Each number is 128 + 24 x the weight over its row's rms, rounded and kept within 0 to 255. Layers, rows and columns count from 0. Numbers have three digits each. The size before them is the row's rms in percent of the matrix's.

# layer 5 attention output (transposed), 128x128, rms 0.0774, rows 92-95, columns 0-127
083:132137119160130139125080142119089109149152133114135068111132130140126134097119102109127135113129129140142112109143137122103076140131145065166150111170098106138132139140110110074117130087143116105109173126104091184141096070142106149159130133115094132124101115137119132144114127129161088082097111154132111133123125157119111143147097109135111143108091144142062107094110147113149138158155
083:096116137140140142106114114111111137104120098117111141167127156118148143133125151141147092086097137102111085114155129104102135130121104109159118093152137072140141116146105160093125112095135185091162156150126138120123137097120098149112112129125118101142144150116160133163090173159141080124145098134118084116093151080101117112177146142145135127124111146095111137171113117134116063148154
081:107138116108151119133085113163111087103127154123157136109121100133130129083173117064158128152143144122121151101077094122153160139119186157152103119155178190157103114157137145148143139148078115121131116187107142123128112115155141127117126111157143137130103116166111104127084144105118142148113151095118147151107129126119124117136111145151084130119156141119083155115128115140136149092118
080:115160146090113153110151152100136114136059147129107136139117138111142159138150131108090130166149112116113135126100122152093138149185131163136135147103159129145131126115167167100098126133141127161101097102149114095132110191152131116139145131079141111091127155126155122162127135158144156098167162140085122123173114137160154112138139104146163114119127089102127136136180149121163158140130
# layer 5 attention value, 128x128, rms 0.0719, rows 93-95, columns 0-127
083:112091137120162098134086120141143083092135132122123121124112118116154110122121138104168142097117149134132116145146112113157098141132152114146140102172110110148132120108112162157126098102103105102114125182126115150182157115174139161104158109128170169078148131111150136136089108146104109114130115134147166136130132144146178106167151144180102127132134161143130141135112177115141080177116
080:129158123100135201091120095151121110111094127170149141116111146130113133144083119151085148127125135129170118156128134136094156137100120149142147126109137130130171114174099179123111110136086151109067124095121165114132112153131157134104107153101103132122132126123149113127167107131124170149133131082118162162120138111118088124093107128142107159074111143148132133134116108071153119121148
079:113157141131133141124126103127106178115139167172150136118106129134122156117159174083150131095128141102155160097098120140107182142163129170131129132104125089127154160167144116121138079143109108144141091089165125143128110141112128152159141112146154134148081169142135087115154125183109121120113167169117152124123119111133114180097096128122116120148150139135109159112141127165119135175124
# layer 5 attention query, 128x128, rms 0.089, rows 96-117, columns 0-127
185:118099150099164152104100132106102110136071117154101149120153137141112144090111159158136094140096121133175114152088090146156076125127129137153098106139123166115131123140134130101144099158117121152134098108137089117124140176163156133120084099089123116121113156104102150141144109094136113140116110077117113142144150116139112089092103163165138153089097098108092098142103120111125142128116
108:147160120172101099129129112154158154105145152101184110158111118115155100146141095073133158113134166111088102111145159119110160145121134110111146175121132117116098137114120139156116144104131146110143159164092162130135107091094100105130160129144134146124151126150149090099090156158130151103119161144162128131116079167109135159160162091100138112157170150134126156127150133150140132106142
063:121149108158109078111142152169143167118123135109150142180107157146151110137137133106099107137139175136122118106145105150126142092105129124120096143114158101144112100142122128135134140110090165150105148136106133155141153145090118105124151130113071121147103178139129084061110149108145122082154147133163116125125080129156106179149150156103137178138109146115133116134148116129106104110167
077:132123151092135132128102128097093116143116099146105180102180136171148148073082145165110091128101099121159099121086092109143099128128135132159099108097126168125133107139124121119137106143107112155151120123153119134122122168133146134100115112106087100116118110124078154162132127102128086153118089101148101133171156096120101148120134167126163138125109137088093110123098123121090115153136
084:125087139121115145147109122096116075120105110143089169113164132140115161098096112139121116188106125107112093138136113146149112115125189126170124100150122155112102118120165113113153114146113127156192134141129106109145122137129152152080111156103115091149086139100121169170122115121164163145088091107099126116137144148132092148110096154159151138122106134126095118141102137101134121147144
078:104129131088165123148108165096088121124114155146109122137171129132122114124079189177097127177087081106142141158122110116161116114138115134162122086103121142140125156111130115157151150143165105134120122131102143112147158124126162131095128122100135167144143112093077137131146099119114143120113085096169115142167096098126120131149108136149114121107107083151085094102130120090122132113134
085:106129145157146119130102125164085084161093128155113141109083148113133141111126129131119103109161092152130107174103113144126105154137150111126090138138116145105151083166125133074124087157102126138122143106143108123117136167118148140121130159103079114148094132170103145124124115104163107102120095127141135154125141121136119120121097139119141133124071113116119064170093138110120164063107
080:168106134080131179117110130128117096091155099145118136190127099163134117105099162147119142151119114151149100067141094164116124145142122098129095120146117126128160093130134152104126180125142113124099101104101155140124137124146171160143124116119105121106132149122146144084160107112100121119133133150088128086152139121128115063096117155157138108149126140113131137091149106126093169152102
091:128085108098138122147135125150116128150101109196098071112138174121146091137142154153096134120113104164151086163122102172137134123148145168132141114156111155136133155128156110111207123142107144105128118125137143118132140141114117133115105110123105106112092179125130107148146142094119138176121151103089111140163140106147104123133142154107141127090129148139104134157102138082088135162108
083:166157141122131129125093154140159159132114161178156160114128138098154087131132141121108146150140143135121118154131139122145120166113118125156145150144124112129134140130133100118098121117138126130127106076116148113121122108128100119170121113111091109136135103108136090142090121135069138168186140117130111146080126102162068144140121174135139195157119094189110155084129134160143118117107
047:101175105138142069102062150152123120127082150126096158155110091136132114130069159140146135172120126116178145127141116160122147153149121087144115053140145156105137115135079145157113155140132142101112148165116121123120148101107128114154168123134122111135132139090160184112137148122171111110125121115162097146130148146110121107125163145123123134106111120132128130129122162131127140136094
163:147137088163096099151153118139161134107157149091183116127116116099116124147110091097142165093143141137125147109139164124089148116157117121121126151112147085149138146113086132159095158094149158094111154157095154142137113100128107101153150137160134144134133117151136131087122133151104130107138130150146165102126115169106157161149161087143092101147163160154173154117158158144146112132149
126:145136094157100096157180108137173141141187111091181124141120096118145104148152111103133134093145178130103132124174168125114130123133101142101161138106117076130109146118134138140129127091131129110121132164090116147138117097119111119167159139163143151138139125161144106097120131157125139105131167160127149116140120136104154150161111096121093103163171154115169162134142144130172117140152
086:150108126106132111159103115149139128136123127161107176069155163145117163146122129144101143123098146126137144163127106152158114102136105108128137134069107117093088136118162172131120104136129119128104103100129115128135055114141114144119073160119154129181145129093156128128161147144120152190108148129122154156116104114155121112117102151151101140130124152188115113142137152107109135104092
086:147140087129136179126111115118114157134128110105113103173111122094137088100133154128130099163103101144087145081132125104132177121100165148102139154145191114142104081122137140134146097151087118123137144162134172118143150098133114165107088128129127160166095109099169083149114105121100133178116092118132131124111087138108103145104127095111138111146135128127152109129121114116136104164132
089:130151123135099088122190100140143134133123144118097126128146130104094104133176077082117164103101080147106082130177144123096113121123146117119156109116130153093149098113122134135139135136133134141141160157098175145116144108124121115173163138103118140160136123146133100130127115135133178132120171103100132126146108170141092152156133110139139114110138148170130141093125145113057092099129
051:126113104125101151117127105140124087131126119102141100099131120097138111134171103100124131139182163128128118102144106133132168150103147109146160192130150133150140152104112137158150120106147129109096165123126106120124108101140066116146133134150139109145134130127125080114101146165098123102089123150143086190158106134152100117166141098110103113165162150149125139109109130184137152075148
070:126085142061138149135141166108126099158097118146105148122120142173145112106131148161124105138093089119141100155112123141117117140119172165130122126160148137072155095130140109115141083141111095126116069132133117128143132113135145162139117124116109130104129133102115152129173112103108105143087118105064110118171170124090093090101124148155145110132144094111127142094113129090115156139128
092:128134087188111099138141104146153167135149157111171104124107117098152131146108108098136166091156151121114122123176173109093159130155077090096144137101162122164105158117126139181123158102159143105117157148092163131139137107124093107155162153140139166117167116144160100114111122155126132118136160137132144123139096154110156140145127094115108104140146133152143154157158133140122126119149
066:161161092208132104171165088141124148132156121133139155192142121113126134171123132135136156136144119137126107091178139124115188108187126100124121118098140090143106140135128154139132121111111129127124161155104120142143081123139096109123146150116097135125137118131131139127098117153153150139129164162129138135129078169141140170140134131128151082164134117156157156158133144138131124110163
071:126127086194075102128121181132150157134156146106138133161089141145165121125124148132094113109134114131137100101178170122098153134142156091090116120110115098163112125121147131147110123155112139131156134144132161124159143121110120151098141161140100132133141119132200160121115131115159157139163167143137148121114101106148094137118143144110148088148150122152159153146175103114122128128179
082:108176155135103085117129131183156115149158145154133151129127159102160116131180158174099123124126188122122151138150119169103159128154139099120107158115144134101084115157133180083125103116112137108133128153091142120117116126148134135114118124166148147114118128087193118067103132121128121115109119138163106155143113139134134135141159129114103130133153132090088139142137127122155076137120
# layer 5 attention key, 128x128, rms 0.0867, rows 96-117, columns 0-127
120:105119186071141145112107131107091125131090114149091142119171139142109147116114160154106109164115109111147112131093101146149101135120117156178105100157112162115141122137161125084150088165127124155149103073165108115114145173136133139101112096099126127105100140116113131152137130114125128136123090101110104153141153119146126112110110159144146169101076107092088106125091109113116143130108
097:148149106154115130164163107138160135144158146133165131144117117120152141152139093109120148100155145131119140119187172104095121136169112117088157144118144087155117140121099141156097135109127143076105155180121141160137104067132132095147146143167138143135137112157146110108107141142117153121139164152158146109114115138100156146129120091105102110168153134146191142126163153137175121119135
069:097152148149145119128123086073084141130117106095128129117172108124087092124166152131140149170131075121111109122142147080132131118139167108145132129165106118154129141126123160097136122171123126103110073122173110141141124123122109120103140116139159100172096125119106131108145159163137148129143099115113122150084181123157141081137105129132170124129150093134093111151113092170121128133104
077:113133163098146135132113140104094116148083091140094140122165131130077117086108154167130125134114097137144134159072077131132103134093151159150094121133101163123144106151164132109168112174119112138109101097153088123110139123129132127115080143110132112122083163089137138142141122119123157144140097134132120123121161115158141088105122158136133161091106119119064085120120130127097132145107
086:078153168105145146125103119102076124131082137139096157107139156141107120118110164161125122125101057111145109143104097112149095142093144132127111136143077158107147141144169119096146107143096096177129121102161111110132122142138106159132100135110102108138120156110079142157122120116131146145126136123094097183102127109127146100108113156106153118099103102088085118145133120144132155138124
078:093109138089157186114112143109108130152102088148094099125128132130104149126141160130092133145143101158166127115108134127138126140092131105152116121129087127121130126155159117052125129141103107147146111124170099117131133173114123135118082127101157115089115111120136163173134118133151108142088064171144139127082149127125145190120145130158131148112087108120087132130151140126117142137113
072:136101153135129151098061126106103144121136151116098150153147105159109140120171111174102139143143127093102159138116090108143099124115101125157136137172101129164129117111136141104143139139104096154105137149143118100110129151150147123105110125128124116129153151112113167108184175111152115124103102106069091128149140120157108124115115178137114165103135076104077137123107088143127155107143
072:127143111149112118112126130139128108091116134146134108072120152087117090074166106145115134108121115100140142150138112113112129069134164106129153145182143160119097136131098050128105106127135114134168072118164112098158103130138132128122125146160112132125125105135137103148182122126120139159126137110136121149100165084149139135092146127139150193103134142115132131124103164110114091102126
062:133139137118102121115065134116132140107101120102096147137097129109115089108155069090122145147118099047123121121117110146156112109129123140142110129123129126102123098107107113100135090129119139138110105099096114060133108161106131152131125062108121128128061116153145089140131103154137112150128134173128100108142125119158131130139142120170151125151096129098089108129166129161103126109115
082:132153090146110169130136144137172172090162096111118133128136090139151115131101102125131151102099125143135112123127149128107174103144114133081102160104089083151128117119146121159141076133133164109135158100137143155128145102111135110077165139143167145119137117154070101147136129160171143142134154089139124102146118138132122142124147097132078115160171144139150150118126128126133082171119
210:142119089162109116138163107156169142131174142114165101126107107118144112149133103113160152118146145139103139103150164104116143125144116106071178141116172101150119135101104132179104149091132146093108135167105164146127120089118118107151154144166130138146162097156157098121112132147112136130139152173150134102106103136112131168142135103097095087154158150142170140120158138128144101104141
088:133112171089143151120110164100074106118090096155087124116149120142104133101101149154107117154121092108143106153084089135136111136089124128179105104146129166122136119128172109127165099155120096156135105088152110115116152150127133137100120122105123115117089153126096134171143131132154147126118106102102099144128137112160118109110112167147159140093100119103067076130096105113128123125136
090:104127127115128148104084139106048139141089128141093139125140119147102104118116151141123143154086091102137124125111104163152116109116147162158089145183107173105139122132151110101136117147109099123120100082143107106105135158132161151118108126092105122120098144123136142146130127118130119134119085096094098154155170114153134114119107186147145168094094112116087098132125116144091146147137
093:093149119140153155138145161107080135157150157103187092114099126138168116134130120095136144072128147134148147135128153140128147129140123156132154145140120056112140175144115130108130130114120147143167157150075155138153113130090100133128164139162159136102114137126118102133091125150154131134140158149099099131114131121126108179144131086076082095135144128137164155106123119116109119093143
088:134139134078100121166117094152126155146144130131128093146117122114086153141102161116102114124128108155123076148173145136122121142108122139125097119130126213180154113149163133137153117141130134161166122141138128111147099168133117129106113109149115156162090116158120111091154127132112128135089150155104094170141159080152118109127142147133145135067143151102123162116146129147102125122084
093:116108144116137154126099126138106141126110110117126159096129126125125176086097100131132122163113111103127119119126085145162131121148136150192110106108125146115110117102158109104132109134139138163105060084147091158137103158123113183123125104119097084117120149081139165134141127106164124192147088107065143159106124102139129142128123130131120112129117118132125116149148090160104120086113
134:127104164087144147120098157100073112133103114140081139110149138131098145111113148159111114153108107115148105140102094141147107134106141149168098122144088172123143114149152110093165111163112109150129108083150096115116147184143139136113107120089102119119095156121102153148135121116144129138120094080108097144149153110145110106102120163164155146104094119112079088120088124112118136148123
083:149130065142072096119138105149161129119156162127136097087097105108157166131098089132174133085142149128098124122114151139134123116113117131127138172086155132118141161137102114154108140124137174143127137153131138163135080121112104112152133122153093178148133151173126122077122105143087106123143162139168144098135109122110108140117120118140139109125179122159165115142125155131159100117108
092:165110095162119117130163109156180139124160121118147105148103102124140133149134108105140147104141144135121132103140160111135129146148136115088171113108161071125137132114097138136085132107145156099098168159088159160146128086124126117150158139162133145136148108161155129085129122134126128109128153154155149098126105140100106142137142081106083090163163150159199149112154129131155116118133
087:125152123137111140127184117130133124132177143089173132129097121121144139137142116125118144113135154156105108103141158118147152129159114119105147136119142074140147106133105147163094165120123163122104139150120162180146168069105113150158157142152138142143149117125151129134094127140094132145138156163157130145127128102089161150149150111085091070173157143146161163153146141125127102123172
074:101114121123149136167133066156151164097148166126132136117140141135142154147142128114167118111131171095127114103146148139134152132101117131090150101105168082125113138135128149156119127136141143114098104193117124143121133069093108145147153118165157167133140081142109132129112147125114122113148145145160141134114180120121161110101108098086143085139158145131161187128114128123116076125139
090:138124122141135106160083110105149140147132172116150121109093113107081136139105095078158157129131100158122132075166160097137122146139139061110127187134144160167114159115114121151133133153121152097123113131090140109104150118131106103166106126099112136124116136128118102142041122161152132140156138117122121103118143120131111181123140129099121109124138134105134120123109161131139137072116